Weights of a small GPT-style language model, trained from scratch on English Wikipedia: vocabulary 1024, tied embeddings.
Each number is 128 + 24 x the weight over the matrix's rms, rounded and kept within 0 to 255. Layers, rows and columns count from 0.

# layer 6 MLP down (transposed), 768x192, rms 0.0919, rows 250-267, columns 0-191
[[ 50 133 156 140 103  80  95 136 117 127 136 100 141 129 138  96 120  94 101  91 121 144 142 195 136 121 150 141 149 117 123 164 105 138 109 167 123 127  67 135 115 111 108 137 182 104 121 119 125  94 138 128 149 153 141 137 149 126 123 164 104 157 121 111 129 174 111 132 120  97 124  70 141 130 132 125 148 122 147 117  97 126 127 123 123 153 142 174 164 146 142  85 113 135 110 123 119 158 136 160 169 103 122 148 145 162  79 122 125 138 109 154 153 142 135 117 154 123  97 117  80 185 146 130 133 138 139 132  92 162 121 169 122 112 108 149 149 130 130 138 107 103 110 164 159 154 133 139 142 112 125 115 140 122 105 111 155 109 161 106 119 110 121 139 171 166 102 181 133 104  70 149 129 119 152 127 147 129  95  80 134 107  67 132 144 122  98 142 160 152 142 120]
 [ 84 145 135 137 140 135 137 145 108  84 156 123 149 149 145 140 127 102 128 124 149 113 130 124 145 130 108 134 150 137 126 128  91 117 143 152 134 101 121 162 133 103 128 116 132 133 113 148 150 137 112 152 102 118 113 116 128 131 136 123 127 105 128 118 136 135 127 102 144 115 163 137 117 119 125 137 148 123 121 117 163 124 140 123 143 121 132 143 137 135 124 172 133 137 125 141 151 125 129 114 116 116 129 139 124 120  91  95 129 148 161 114 119 139 152 128 145 113 113 139 143 141 101 124 137 148 129 102 104 172 100 117 134 102 111 111 141 155 131 133 123 152 142 124 142 112 116 132 128 125 114 118 129 153 111 142 132 141  99 122 135  69 130 118 123 128 123 129 132 118 121 117 115 133 134 154 131 150 142 129 111  96 100 120 139 134 136 150 117 117 122 124]
 [129 103 134 148 150 142 125 120 143 184 137 116 112 147 163 125 109 109 129 111 111  96 137 122 171 125 152 140 126  93 162 110 165 105 132 143 125  98 138 146 116 135 120 149 128 132 139 136 153 119 127 103 106 117 157 106 113 151 157  86 131 113  97 123 154 160 130 142 146 107 117 102 109 115 160 121 110 122 111  93 152 128 122 111 132 130 121 113 142 110 154 157 143 121 141 121 135 146 102 139 111 151 150 139 128 115 108 104 147 124  94 133 141 163 127 128 126 120 129 120 121 153 138 106 157 103 140 143 145  88 135 136 128 110 135 127 158 142 118 157 148  98 110 140 136 150 112 121 115 127 119 170 112 131 133  94 148 114 138 140 135 128  92 122 136 130 149 118 147 118 149 100 132 129 119 126 132 111 114 118 106 119 143 100 110 130 112 131 116 151 145 129]
 [130 124 125 126 125 124 122 129 132 119 131 130 130 125 133 131 127 127 133 133 127 126 125 128 132 125 129 124 124 125 133 124 124 131 125 125 130 131 125 127 127 129 124 125 125 123 127 124 131 134 128 122 129 129 122 128 130 123 130 132 130 124 124 129 127 130 129 123 134 129 132 125 134 124 124 128 130 123 125 135 127 132 126 127 128 128 130 128 130 125 125 143 125 132 122 131 126 127 125 129 136 128 130 125 128 123 131 131 129 138 132 128 133 129 132 130 127 131 127 124 128 126 130 133 125 129 123 133 130 130 120 136 131 125 131 131 130 130 134 128 131 136 126 119 133 128 129 133 129 127 129 138 132 122 127 128 126 127 131 130 130 117 129 129 130 127 129 125 124 127 130 132 123 124 129 126 129 130 127 124 132 129 127 127 127 123 122 131 127 128 128 125]
 [120 122 155 116 119  90  90 169 114 152 137 127 129 114 153 102 165 123 123 132 181 144  98 154 146 155 145 120 110 131 140 148 143  75 120 145 107 144  87 106 137 136 109 121 145 149 150 115 123 114  98 108 130 101 123 144  91  92 123 167 111 155 100 186 159 127 149 138 148 142 119 109 113 123 167 109 182 121 120 126 106 138 107 124 117 117 145 135 113 121 138  87 117 121 153 154 170 135 119 114 117 129 112 119 160  62  88 194 105  77 109 169 126 138 159 138  90 104 130 123  86 153 130 139 112 151 125 127 135  88 164 122 141 144 126 127 127 110  92 121 158 106 125 135  87  90 149 125 155 134 187 127 137 103 151 134 141 160 133 142 141 149 120 143 174 109 135 111  82  79 168 122 155 134  97 116 150 144  97 166 112 112 110 131 136 114  91 115 162 135 128 151]
 [155 136 126 109 173  68 134 116 131 171 150 103 154 174 119 116 110  91 160 151 176 105 162 134 114 134 123 163 166 141 100 143 122 120 117 122 144  81 170  90  71 120 127 175  92 127 180  49 161 146  78  96  72 168 172 104 110 120  84 131 128 120 121 131 138 100 137 126 175 147  93 135 132 100 108 123 151 160 149 107 142  98 123 133 100  95 189 159 171 154 175  84 136 143 111 123 136 139  68 103 124 128 143 173  98 134 108 133 124 139 124 141 129  97 100 123  95 143 119 113 127 154 161 184 164  95 127 131 143 103  62 142 118 122 171 129 108 160 103  90 136 124 132 154  66 106 108  88  97 109 110 143  95 129 122  96 166 131 171  81 148 178 148 120 137 138 117 166  89  72 118 150 119  84  98 112 125 181 160 115 164  88 177 128 153 127 184 140 224  21 132 126]
 [128  99 115 129 142 140 132 132 102  99 128 157 129 125 125 151 138 128 161 104 171 111 103 106 130 135 118 138 138 116 123 129 118 117 124 122 131 103 159 132 172 126 166 114 137 125  90 113 151 134 120 153 112 124 125 163 107 111 130 132 135 136 121 124 126 101 116 125 147 148 105 132 115 122 141 136 136  98 132 112 132 123 128 128 118 121 160 121 132 136 116 198 150 115 143 138 120 113 116 115 125 127 145 123  99  92 138 130 149 182 128 126 138 133  98 153 124 144 102 136 166  98 152 136 116 143 120 118 116 141 122 117 116 147 122 134 126 155 106 116 125 144 137 145 135 131 142 152 122 123 128 107 143 118 156 125 119 127 140 128 142  78  82 121  91 102 116 102 147 127 130 132 151 127 111 115 150 139 133 139 132 121  93 141 130 141  96 120 134 144  92 128]
 [132 129 125 134 127 125 124 129 129 122 130 130 129 125 129 129 127 135 130 128 128 127 130 129 133 131 132 130 126 125 129 129 122 129 121 126 128 133 119 130 127 131 131 130 124 125 131 127 125 129 126 126 129 122 124 132 130 124 131 132 129 125 127 128 132 125 130 128 126 127 125 128 126 126 125 129 129 134 125 134 132 138 133 131 126 130 130 122 128 130 120 141 133 129 126 125 126 131 126 129 133 130 130 125 126 129 125 124 126 136 125 129 131 132 126 134 125 129 131 122 129 125 126 131 131 127 125 128 128 129 125 126 131 133 128 124 131 128 135 125 130 135 128 122 126 132 130 126 126 127 127 132 131 131 128 123 129 125 126 123 129 119 129 128 129 125 124 128 124 126 130 134 124 125 127 126 125 127 127 132 131 126 127 121 129 129 134 128 128 132 125 127]
 [126  93 109 115 148 131 138 120 104 143 137 124  68 142 143 133 131 126 105 151 113 131  69 147 156 143 141 184 149 105 153 139  82 149 149 125 125 125  72 148  67 119 102 148 135 172 156  68 126 143 119 123 102 119 142 104 108  69  90 143 132  91 134 105 132 140 155 104 155 130 126  66 144 148 120 115 157 130 168 130  80 132 159 131 122 133 153 118 172 126 124 133 120 111 156 135 136 165 111 136 183 108 104 143 109 143 157 139 151 121 102 152 164 152 160 120 114 150 137 153 166 171 137 108 142 116 151 122 128 159 103  92 134 111 148 203 129  92 139 109 126 158 111 121 134 151 156 160  98  87 118 133 130 132 116 118 119 123 115 127 105  49 136 132 131 158 120  62 103 170 136 131  74  80 182 122  47 130 132 109 180 109 162 105 143 160 118 160 109 173 125 107]
 [145 127 101 182 118 125 141  93 116 169 115 105 123 118 120 169 133 117 152  86 158  98 133 158 158 116 185 107 133 128 125 133 119  74 116 155 186 149 132 168  96 128  87 138 153 111 122 109 156  91  97 117 141 140 126 111 118 156  89 104 150 103 119 106 106 170 165 104 109 137 122  92 118  64  71 117 106  91 117 121 160  98  41 120  98  97 103  89 115  97 114 148 110 209  86 161  68 145 122 153 117 152  85 138 133 126 194 146 184 136 134 141 139 125 159 142 131 173  99 178 169 148 124 139 119 178 128 144 183 159 123 119  97 143 154 107  99 142 122 136 109 105 160  90 177 143 116 110 121 106 122 153 143 152 150 142  91 131  92 110 108 169 165  76 132 151 147 102 126 154 149 138 100 121 140 124 146 189 136 184 116 143  76 143 129  85 145 137 116 163 154 144]
 [ 70  62 133 131 137 124 104 134 133 143 120 171 145 124 160 128 147 157 168 123 162 100 138  96 132  75 113 121 143 112 116 109  70 118 142 176 138 126 123 157  93 151 131 142 140 136 158 113 123 142 142 133 183 145 171 111 132 143 136 160 163  78  85 133 145 145 112 141 135 146 143 110 157 159 144 133 172  96 128  84 119 113 122 111 111 104  87 106 103 126 103  97 116 109 103 111 125 172 121 103 141  88  83 110 128 134 141 117 165 109 141 156 134 136 151  98 161 164 115 134 117 132 113 126 140 157 144 126  93 139 148 133 186  93 127 125 172 175 126 182 102 108 109 112 171 137 131 170 118 123 128 123  85 115 150 142 129 146  97  67 164  73 122  83 116 163 144  86 121 154 115 138 178 108 120 120 136 162 126  64 131 127 107 118 127 119 129 114 122 160 139 134]
 [160 132 132 134 127 154 151 143 140 130 137 142 132 109 146  86 162 104 140 138 116 132 131  99 120  83 153 116 156 165 141 100 152 114 104  95 109 137 141 136 137 138 134 119 100 157  97  99 138  88 124 159 108 110 141 124 108 118  82 107 141 135 126  87 110 156 159 145  89 141 155 139 123 126  78 135 145 144 128  96 112 126 135 157 117 141 128  96 110 120 114 125 125 139 119 113 120 110 120 157 136 152 186 129 106 142 164 132 124 117 103 122 128 167 136 134 125 174 124 111 169 105 100 127 116 105 121 127 169 133 109 118 172 132 125 128  94 128 163 148  98 105 159 127 145 139  96  97  75 114 139 135 156 163 138 122 105 127 132 141 130 116 131 114 109 107 135 108 171 174 108 119  91  81 113  92 184 115 158 157 119 149 140 140 111 140 129 131 130 129 122 127]
 [172 131 132  73 108 116 107 133 123 145 123 117 123 138 126 153 164 113 158 123 127  96 101 118 132 122  83 105 168 156 186 125 137  79 124 136  94 140 130 179 125 172 125 193 128 150  64 112 179 131 183  93  95 154 126 183 127 168  88 143 131  80 146  73 111 152 118  97  93 113 163 146 109 106 158 113 109 128 104 142 111 112 107 139 180 128 130 181 134 146 166 151 112 158 104 158 117 158 129 111 115 123 125  99 165 142  98 131 143 185 100 136 118 152  70  79 116 177 127 139 196 116 125  82 147 172 117 143 115 135  94  90 159 119 149 110 106 116  92  79 151 173 143 112  60 104 124 108 139 151 107 110 119 130 193 106 134 171 108 159 127 160 115 113 118 140  93 161 162 118  93 140 123 124 132 167  88 101 157 121  93 142 115 140 126 105  83 119 122 137 119 156]
 [108 130 141 115  96 132 124 171 115 155 137 106 118 124 135 133 149 142 168 120 145 162 139  97  86  92 159 111  85 103 118 118  93 159  90 118 103 122 116 136 119  90 121  97 176 126 150 122 140 141 147 151 117 106 154  80 125 178 126 129 107 140 127 114 122 128 126 155 172  80 100 117 146 139 119 100 161  61 106 109 156 126  96 111 174 176 160 152 110 132 167 158 109  84 154 136 109 120 135 133 127 103 133 130 122 125 149 111 181 161  99 135 140 113 170  86 181 118 122 133 164 140  85 119 172 169 107 120 150 127 150 130 109 109 120 146  95 132 115 107 110 118 117 152 128 125 150 141 163 136 100 164 176 150  82 134 118 129 157 153 155 108 171 169  57 148 118 120  51 135 136 128 128 155  65 150 133  97 102 135 102 128 131 130 127 108 147  91 114 172 179 125]
 [124 125 128 128 129 126 123 128 133 123 130 131 126 124 129 130 128 127 126 128 134 127 131 128 132 128 129 127 128 129 129 127 126 127 126 130 126 129 124 132 125 127 128 130 126 128 128 127 130 128 127 122 129 125 129 131 127 122 129 135 128 126 126 129 131 132 131 125 129 128 127 128 128 123 128 127 127 128 122 133 132 126 127 128 131 128 130 126 130 127 132 135 126 132 125 129 129 126 127 128 133 126 128 128 126 123 127 126 128 130 128 130 130 130 132 128 129 131 129 126 130 128 123 131 131 125 126 130 128 128 124 133 129 125 128 126 125 132 131 128 127 133 125 124 127 128 127 128 127 126 130 132 129 128 123 128 126 126 126 130 131 124 131 129 131 126 130 128 127 132 126 130 124 126 126 128 127 129 127 130 130 130 131 126 126 126 127 127 129 130 122 127]
 [151 109 165  69 143 143 142 165 122 156 125 139 114 112 132  95 119 122 133 185 118 173 216 174 140 171  87 106 117 130 163 131  66 110 129 122 120 192  90 141 120  88 101 132 135 132  98 138 150 138 137 158 107  85 114 127 161 119 113 154 110 122 108 132  93 136 161 132 108 102 134 164 134 123 113 147 132 135 131 134 118 127 137 124 119 133 116 129 134 118 145 134 117 119 167 115 151 114 137  93 131  90 119 154  97 151  85 145 180 123 135 111 150  96 142 103 122 133 138 105  87 138 130  78 106 122  94 126 173 120 115 126 125 148 120 205 118 114 147 117 183 153 111 116 152 128  75 159 122 106 191  91 150 139 127 184 126  94 168  96 122  76 166  96 106 150 137 135 109 135 102 118  84 124 117 121 148 128 128 111 124  46 160 185  72 129 141 159 146 114 149 134]
 [122 133 107 125  97 121 151  79 165 116 125 118  90 141 122 141 140 140 129 118 149  88 137 122 112 143 146 137  95  68 138 133 133 114  83 117 198 147  84 135 154 101 176 140  69 156 121 116 116 141 135 153 109 127 130 105 139 102 150  79 117  88 106 152 156 121 145 117 146 124 146 163 105 143 149 163  53 157 162 131 118 151 152 111 138  80 154 130 158 125 148 150 157 115 132 139  82 155 120 128  78  95 141 171  70 157 104 123 101 162 135 120  77 104 155 129 116 139 149 102 166 148 126 145 153 126 130 147 168  95 143 150  98 113 119 120 119 133 144  84 164 123 128 128 175 117 209 126 131  61 166 162 140 110 152  82 119 131 137  96 102  75 117 134 128 113 117 146 127  97 180 120 135 116 165 135  82 149  91 110 117 124 127 110 175 137 135 166 154 153 125 118]
 [129 122 107 125 143 146  97 166 162 102  26 152 142 102 118 131 173 118 129 164 137 105  92  89 129 152 160 130 113 151 100 162 135  94 127  85  94 149 103 160 156  57 137 152 146 127  77 155 160  97 188 196  89 148 197 149 177 171 102 174 109  84  95  89 156 138 146 135 114 108 111 103  99 104 139  85 101 130 119 147 157 100 136 178  90 139 111 125 131 125 128 180 130 111  92 179 148 137 134 145 144 147 149 146 130 100 138 109 155 117  82 101 144 202 147  97 141 134  91 123 165 130 171 134 134 107 156 148 143 118 100 130 126 147  73 102  97 110 163 105 172 171 110 132 126  99 103 167  71 134 132  55 121  68 137 148 152 125 110 117 176 128 151 117 111 146 116 177 128 114 168 122 111  90 116  90 146 121 148  58 116 149 101 124 128 167  89  82 154 188 117 155]]
# layer 6 MLP up, 768x192, rms 0.102, rows 251-268, columns 0-191
[[154 143 103 133 135 125 101  92 154 162 104 131 146  82 136  85 106 120 136 125 132 148 122 127 164 171 131 128 107 126 148 122 161 118 111 124 127 160 140  71 129 151 117 108 109 104 129 121 111 130 128 115 139 140 114 125 119 132 126 101 143 141 115 170 136 125 136 117 111 113 113 136 119 157 147 139 118 117 138 164 136 135 151 108 135 110 121 196  74 125 161 122 128 121 114  98 127 119 143 145 154 127 134 110 126 139 134 142 105 121 111 141 180 125 138 162 130 113 102 128 124 138 141 113 121 134 129 148 119 109 186 135 116 134 107 118 124 112 102 121  97 102 145 136 122 139 118 120 118 166 128 128 102 118 140 119 147 133 159 118 123 123 133 128 150 150 125 142 123 158 116 131 114 153 125 104 150 125 116 116 133 154 205 136 111 100 111 109  88 155 142 112]
 [162 101 155 124 113 132 135 165 123 112 128 152 144 131 140  90 139 139 108 113 135 154  90 122  95 126 113  92 137 123 142 140 150 138 143  97 119 126  99 146 131 137 119 111  83 113 134  87 105 151 120 155 140 159 148 124 153  90  97 115  98 174 128 148  84 115 122 126 102 140 107 138 131 114 152 137 141 129  74 167 144 129 144 143 152 156 118 137  96 158 147 123 105 129 129 139 109  93 153 106 114 145 118 140 150 128 143 146 100 121 129 115 127 101 105 113  85  89 162 132 151 111 150 132 103 166 108  97 134 152 119 134 165 123 124 126 132 148 138 101  95  61 142  99 130 115 108 125 131 135 143  68 105 137 143  85 135 142 120 126 107 141 149 150 170 138 137 139 130 158 100 183 126 177 129 139 155 163 161 168 124 116  95 157 150 131 151  88 143 133 132 125]
 [123 135 128 133 133 139 129 125 127 138 126 127 122 126 122 132 116 130 125 130 131 129 136 129 124 126 126 133 128 137 126 133 129 121 137 132 130 137 130 117 119 127 119 125 128 130 132 134 122 126 123 135 127 132 133 130 129 132 125 128 131 126 127 137 127 130 130 137 129 127 128 139 122 132 138 124 126 136 125 135 127 126 128 128 133 132 127 134 126 131 131 122 131 127 137 125 127 126 133 127 119 133 127 130 123 128 128 114 125 120 125 134 136 131 126 134 126 139 132 141 126 128 126 117 136 134 137 130 127 131 130 124 130 128 124 120 126 131 127 128 132 124 115 138 118 135 127 128 124 121 127 127 128 124 131 127 135 131 127 126 126 138 124 129 125 129 127 132 136 132 126 125 138 126 139 136 125 120 124 125 122 126 133 128 131 130 126 131 135 123 132 132]
 [131 136  60 112 169 162  98  93 111 101 118 132 141 149 118 145 148 157 165 109 142  86 130  94 115 130 124 113 162 159 137 114 115  89 164 128 158 112 111  99  80 166 162 150 126 113 145 153 116 130 187 128 156 115  96 145 152 170 115 114 106  87 116 156 117 130 131 111 113 143 113 152 104 123 100 134  93 146 148 122 130 132 119 136 135 123 120 152 167 133 122 140 137 106  69 123 134 149 116 157 137  97 154 124  96 164 161 147 145 118 114 147  90  58 111 183  81 172 116 160 178 147 151 125 147 136 141 141 144  95 125 136  95 120 116 139 149 113 134 114  98 116 162 146 146 129 101 148 138 143 115 121 177 122  93 124 141 122 144 123 120 108 124  99  93  58 137 164 138 137 104 124 218  59 118 128 133  78 162 137 102 120  64 149 161 135 143 120 156 107 130 116]
 [158  98 130  90 118 114 149 134 168  94  94  94 132  72 124 138 156 138 180  99  97 103 154  85 140 156 111  99 142 155 107 155 129 146 138 143 125 142 149  93 119 138 104 134 116 105  94 144 114 160 160 148 146 146 100 158 212 142 115 137 160 116 111 143 110 167 142  87  90 120 137 105 124  87 138 146 145  92  84 122 148  81  59 125 141 184 124 116 100 111 102 206 125 105 136 157 136 124 170 142 137 109 156 147 136 101 139 120 139 147 155 119  77 115  67 113  96 108 153 167 109 158 134  94 169 128  83 143 167 143 163 122 158 148 143 112  75 136  61 134 113 183 132 114 154 124 136 150 116 133  98  98 142 142 130 111 124 177 104 104  99 136 129 101 125 109 146 119 113 159 117 140 145 120 116 139 165 122 119 135 135 160 164 149 114  98 118 106  90 125  95 116]
 [112 112 130 128 155 114  89 135 145 110 105 113  96 107 116 114 122 103  93 154 155 122 131 161 125 108 132 138  86 162 109 155 161 145 127 116 116 101  82  93 133 150  91 158  84 145 159 138  91 124 106 114 132 116 143 122 187 176 157 130  98 114 112 124 109 150 119 109  89 128 144 113 119 163 154 131 124 140 149 134 115 154 148 108 158 120 138 138 163 127 169 121 103  71 156 165  75 116 139 115 157 131 122 156 100 125 140 133  97  99 119 133 142 121 116 111 144  98 150 133 127 125 130 107 134 131 137 132 151 126 136 133 132 136 129 122 126 129  66 156 150 101 133 107 122 163  87 140 114  81 144 107 141  96 105 111 131 131 147 140 169 139 189 115 158 189 126 147 126 119 126 123 111 114 123 148 101 117 123 140 111 168 140 199 126 119 162  79 143 197 128 127]
 [130 129 126 122 130 137 130 127 128 130 129 129 129 138 125 127 119 118 122 136 130 127 137 126 122 132 129 120 128 137 134 135 132 120 139 134 123 134 138 124 129 130 117 126 126 139 130 130 121 126 129 132 122 135 129 124 134 128 127 117 132 134 132 132 121 131 124 130 125 131 129 134 135 126 124 122 125 125 130 129 138 128 125 124 128 120 129 133 134 127 130 131 119 132 134 120 132 122 129 122 126 124 128 140 131 123 129 122 131 119 130 135 123 121 135 126 140 131 129 142 121 126 129 121 134 133 127 130 128 126 130 118 131 119 130 131 125 126 127 127 129 127 117 135 125 134 125 134 127 121 128 127 121 116 131 130 133 127 127 135 124 134 128 126 131 130 133 128 145 122 126 121 129 118 141 130 135 127 129 128 120 130 124 130 130 125 116 138 137 120 127 136]
 [141 151 192 141 103 121 125 124 133 173 112 128 178 114 112 140 137 114 121 133 128 129 160 140 132 126 135 121  99 141 151 118 125 135  93 101  75 156 152 122 131 125 133 104 151 148 128 138 136 114  89 115  73 157 152 124 159 142 120  89 103 166  92 133 166 155 151 198  85 139 131 133 116 153 120 144  95 184 100 173 134 110 140  74 120 107 108 119 129 159 130 127 109 161 114  83 112 127 174 139 150 113 106 164 142 118  93 164 174 116 104 139 142  52  84  61 139 122 168 122 114 136  99 147 126 138 146 163 144 144 129 123 161 110 132 117 156 137  97 157 119  92 152 137 104 144 119  93 126 122 145 148 164 124 129 122 158 131 194  52 145  94 141 141 126 101 115 143 118 129 137  94 162 127 173 127 143 146 141 105 113 133  95 198 175 121 147 110 104 149  96 119]
 [106 137 159  98 106 167 101 126 119 134  87 150 151 144  91  65 121 113 128 149 131 168 115 143 103 123 102 173 137 138 170 134 148 169 147 112 128 151 113  55 134  75 109 115  92 140 151 111 113 149  95  76 100 123 126 124 122 101 161 141 102 154 115 148 147 151 140 124 115 143  75 118 164 149 137 104 125 176 158 118  85 150 187 142  88 163 122 127 137 163 112 139 130  59 129 159 171  92 143 132 134 118 135 151 132  93 148 124 113 127 136 163 127 110 155 139 131  95 167 124 110 131 132 118 154 137 141 121 132  53 155  96 139 105  82 113 146 125 121 139 137 101  72 143 123 107 150 115 151 107 120 125 177 130 136 124 221 127 167 170 139  93 112  81 128 147 130 136  95 135  94 166 147 155 181 149 157  70 136 116 146 149 104 182 173  91 107 131 104 115 110  92]
 [179 113 114 108 163 143  82 142 130 104 123  95 140 124 128 123  90 110 114  90 101 142 152 129 127 158 135  90  82 170 136 156 131 123 132 132  69 136 180 136 168 132  93 131 154  84 107 126 120 131 131 117 128 143 106 142 162 146 123 120 130 129 124 136 131 153 114 127 128  97  56 117 126 101 136  98  93 112  64 124 128 103 136 151 147 144 120 133 123 147 116 165  85  85 169 154 116 116 215 155 134 100 150 134 133 100 110  83 156 137 140 161 138 111  84 114 119 133 146 120  57 153 152 140 114 122 115 155 158 118 119 103 131 142 179  95 120  92  95 150 153 130 135 160 145 169 117 151  97 131 101 128 196 160 120 145 143 132 106 135 130 127 188 129 153  88  89 133 139  98 133 116 101 119 138 128 110 118 133 143 122 110  96 141 175 111 187 176  95 108 136 182]
 [ 93  89 120  99 150 122 139 124 173 103 120  97 165 181 145  97 116 129 112 106 119 121 119 130 125 164 120 129  94 106 126 146 132 117 173 140 146 104 108 125 129  86 163 147 128 124 117 104 106 187 144 134 138 160 121 141 160 109 108 133  87  97 152 143  92 157  94 122 166 142  85 154 136 165 194 128 122 140  89 164 161 118 104 132 139 135 124 142 162 120 163 134 180 146 112 120 151 149 106 150 144  98 103 120 144  76  81 106  99 124 132 131  77 113 122 109 134 117  90 164 112 180 169 111 114 149 110 122 128 134 124 121  72 159 112 117 158 110  80 128 150 131  87 129 100 115 137 165 129 123 111 144  80  77 126 137 153 151 118 145 118 112 158 140 167 109 143 161 153  87 166 161 171 113 163 147 101 126 131 146  94 106 121 125  93 156 115  88 104 110 116 115]
 [145 133 140 109 145 116 136 104 133 147 117 147 127  81 155 115 116 146 132 146 149 109 125  91 122 125 134 126 141 108 114 148 130 163 140  77 173 181 120  80 112 159 129 124 113 103 103 139 119 127 139 173  92 121  56 137 120 100 145 115 133 155 152 170  90  90 133 129  81 160 123 154 158  93 163 175 120 127 138 150 130 115 115  86 121 147 183  81  92 120 164 135 146 136  97 103 110 121 144 143 149 148 112 157 143 142 119 103 105 145 159 132 133 117 124 173 114 108  90 122 157 152 152 123 103 166 128 115 140 129 132 113 124  68 101 110  90 105  67 116 116 131 144 101 112 148  86  92  59 111 107  78  86 125  90 144 171  92 201 150 166 105 154  79 193 174 106 170 125 183 163 186 130  91 117 137 125  99 189 169 128 136 100 151 195 123 144 161 134 132 132 134]
 [129 157  95  81 138 136 107 160 126 120 113  90  83 179 107 165 106 104 117 102 173 185 129 118 167 170 103 114 153 155 166 158 109 124 124 120  88 137 119 133 127 129 132 106  88 115 107 122  97 144 137 113 129 130 102 114 132  97 106 122 124 146 115 197 113 138 107 152 126 121 165 129 148  84 171 146 145 108  87 150  76 100 156 158 144 129 142 116 116 157 110 164 122  81 134 121 122 140 133 123 113  65 120 108  98 144 121  57 124 110 168 173  99 100 129 142  85 118 201 174 118 191 154 124  73 104 171  96 107 141 141  89 146  95 134 115 132 153 117 102 134 123 141 145 184 156  90 164 127 112 143  83 130 163 121 141 143 136 128 171 152 102 102 133 153 125  94 140 133 121 132 163 150 102 154  85 120 130 152 115 155 113 131 161 132 120 133 107 119 130 130 153]
 [125 128 129 129 130 133 135 125 122 131 131 128 129 127 123 128 128 134 128 130 126 129 133 133 131 126 127 131 129 129 128 134 131 122 129 129 136 137 130 120 129 129 124 126 129 128 142 127 122 130 127 134 128 134 128 125 131 133 125 122 126 127 131 125 128 131 128 128 124 127 132 131 127 133 128 130 126 131 133 131 130 127 130 129 130 131 130 135 122 125 126 124 119 126 132 124 135 127 129 128 117 128 126 130 134 132 125 121 126 123 126 116 126 131 128 125 127 130 131 134 124 123 128 122 132 135 132 129 133 130 131 125 129 127 131 126 127 130 125 129 129 125 126 133 130 135 127 128 124 126 128 127 129 125 133 127 129 128 128 126 124 127 127 128 124 126 134 130 129 122 128 127 130 129 134 128 132 125 125 127 128 126 127 130 130 129 127 124 132 126 130 135]
 [171  97 126 136 171 107  92 177  90 128 130 148 170 141 142 114 160 167 135 106 156 111 123  72 130 135 144 119  99 126 129 102 142 132 147 123 123 137 192 141 130 119 168 133  98  85 100 168 139 150 161 127 166 168 134 122  96 106 116 103 158 197  85 154  74 117 121 136 165 114 115 123 142  97 133  94 128 149 105 137 149 113 148 112 191 143 107 111 102 113  91 137 113 141 125  90 137 102 162 105 137 148 122 123 171 149 133 125  61 128 157 145  98 101 152  97 103 120 149 145 111 156 149 110 141 140 154  89 164 138 119 130 105 125 103  91 131 106 113 122 110 146  67 126  94 161 124 139 100 127 137 167  61  99 120 113 114 103 125 216 142 129  81 109 160 147 136 111 119 106 124 138 156 123  91 112 118  67 132 152 124 114 103 114 178 184 138 149  73 150 137 147]
 [ 95 169 149 123 169 144 124 132  97  94 139 132 104  94 172 139 133 118 144 117 147 128 111  82 111 149 105 128 150 199 126  80 141 156 127 127 100 126 172 128 143 143 170 113 148  85 180 156 118 142 120 118 166  97 115 125 108 176  93 119 145 135 110  90 111 136 117 142 152 105 107 113 131 133 107  73 145 148 106 120 101 152 109 112 164 130 123 139 134 161 114 139  72  96 113 161 162 109 122 115  85 102 154 105 152 123  78 106 136 170 146  98 155  89 115 119 145  99 120 189 124 138 146 144 159 149  96 114  97 128 141 110 130 148 128  76  90 139 112 129 130 114 115 141  74 107  71  87 127 148  98  99  97 110 169 151 142 148 136 153 143 104 167 123 116 121 149 129 141 122 139 106 166 127 123 146 133 137 145  94 115 126 129 205 143 163 108 165  73 132 120 172]
 [131 119 134 133 120  82  77 156 138 147 160 106 125 114 133 106 142  93 164 149 132  71 154  87 111 174 127 182 108 175  99 112 115 152 132 158 153 117 141  70 107  75 124 142 103 154 111 181 127 177 154  99 134 116 135 127 133 119  56 118 160 119 106 128 112 141 195 166 158 149 130  97  95 142 148 160 133 178 149 135 131 125 109  99  64 107 166 164 131 130 109 149 132  74 104 100  97 124 117 118  82 142 114 168 136 156 106  97 131 172 115  84 130 154 126 169 117 162 153 165 118 120 113 117 147 132 190 112 122 164 151  43 135 133 119  80  65 121 122 113 107  80  99 140 126  97 121 120  83 146 120  68 113 122 147 151 164 164 147 164 102 116 131  93 161  82 134 177 123 166 194 133 112 151  88 116 144 148 136 107 136 121 132 138 149 118 154 172  63 112 136 159]
 [141 134 146  66 118 172  99 130 115 196  70  93 111 129  98 104 120 142 127 137 136 150 166 109 105 186  85  91  73 122 138 157 121 125 157 106 144 173  90 104 142 167 114 138 125 107 123 137 105 130 149 125 107 115 128 137 130  84 128 133 129 107 137 132  78  91 112 154 115 153 111 135 107 120 181 103 113 150  74 139 131 133 154  93 145 168  97 128 124 159 126 123 153 111 155 119 133 124 136 142 139 125 110 153 158 131 129 131 116 121 158 150 141  74 132 122 139  98 133 135 134 117 164 135 119 139  99 154 149 134 145 123 126 138  96 140 138 150 130 134 119 143 134 128 128 146 138 154 115 130 140 136 113 103 146 158  97 153 120 116 164 128 119  91 192 100 122 114 137 106  99 137 140 122 160 100 114 160 130 146 107 140 164 125 126 122 113 127 122 168  99 130]]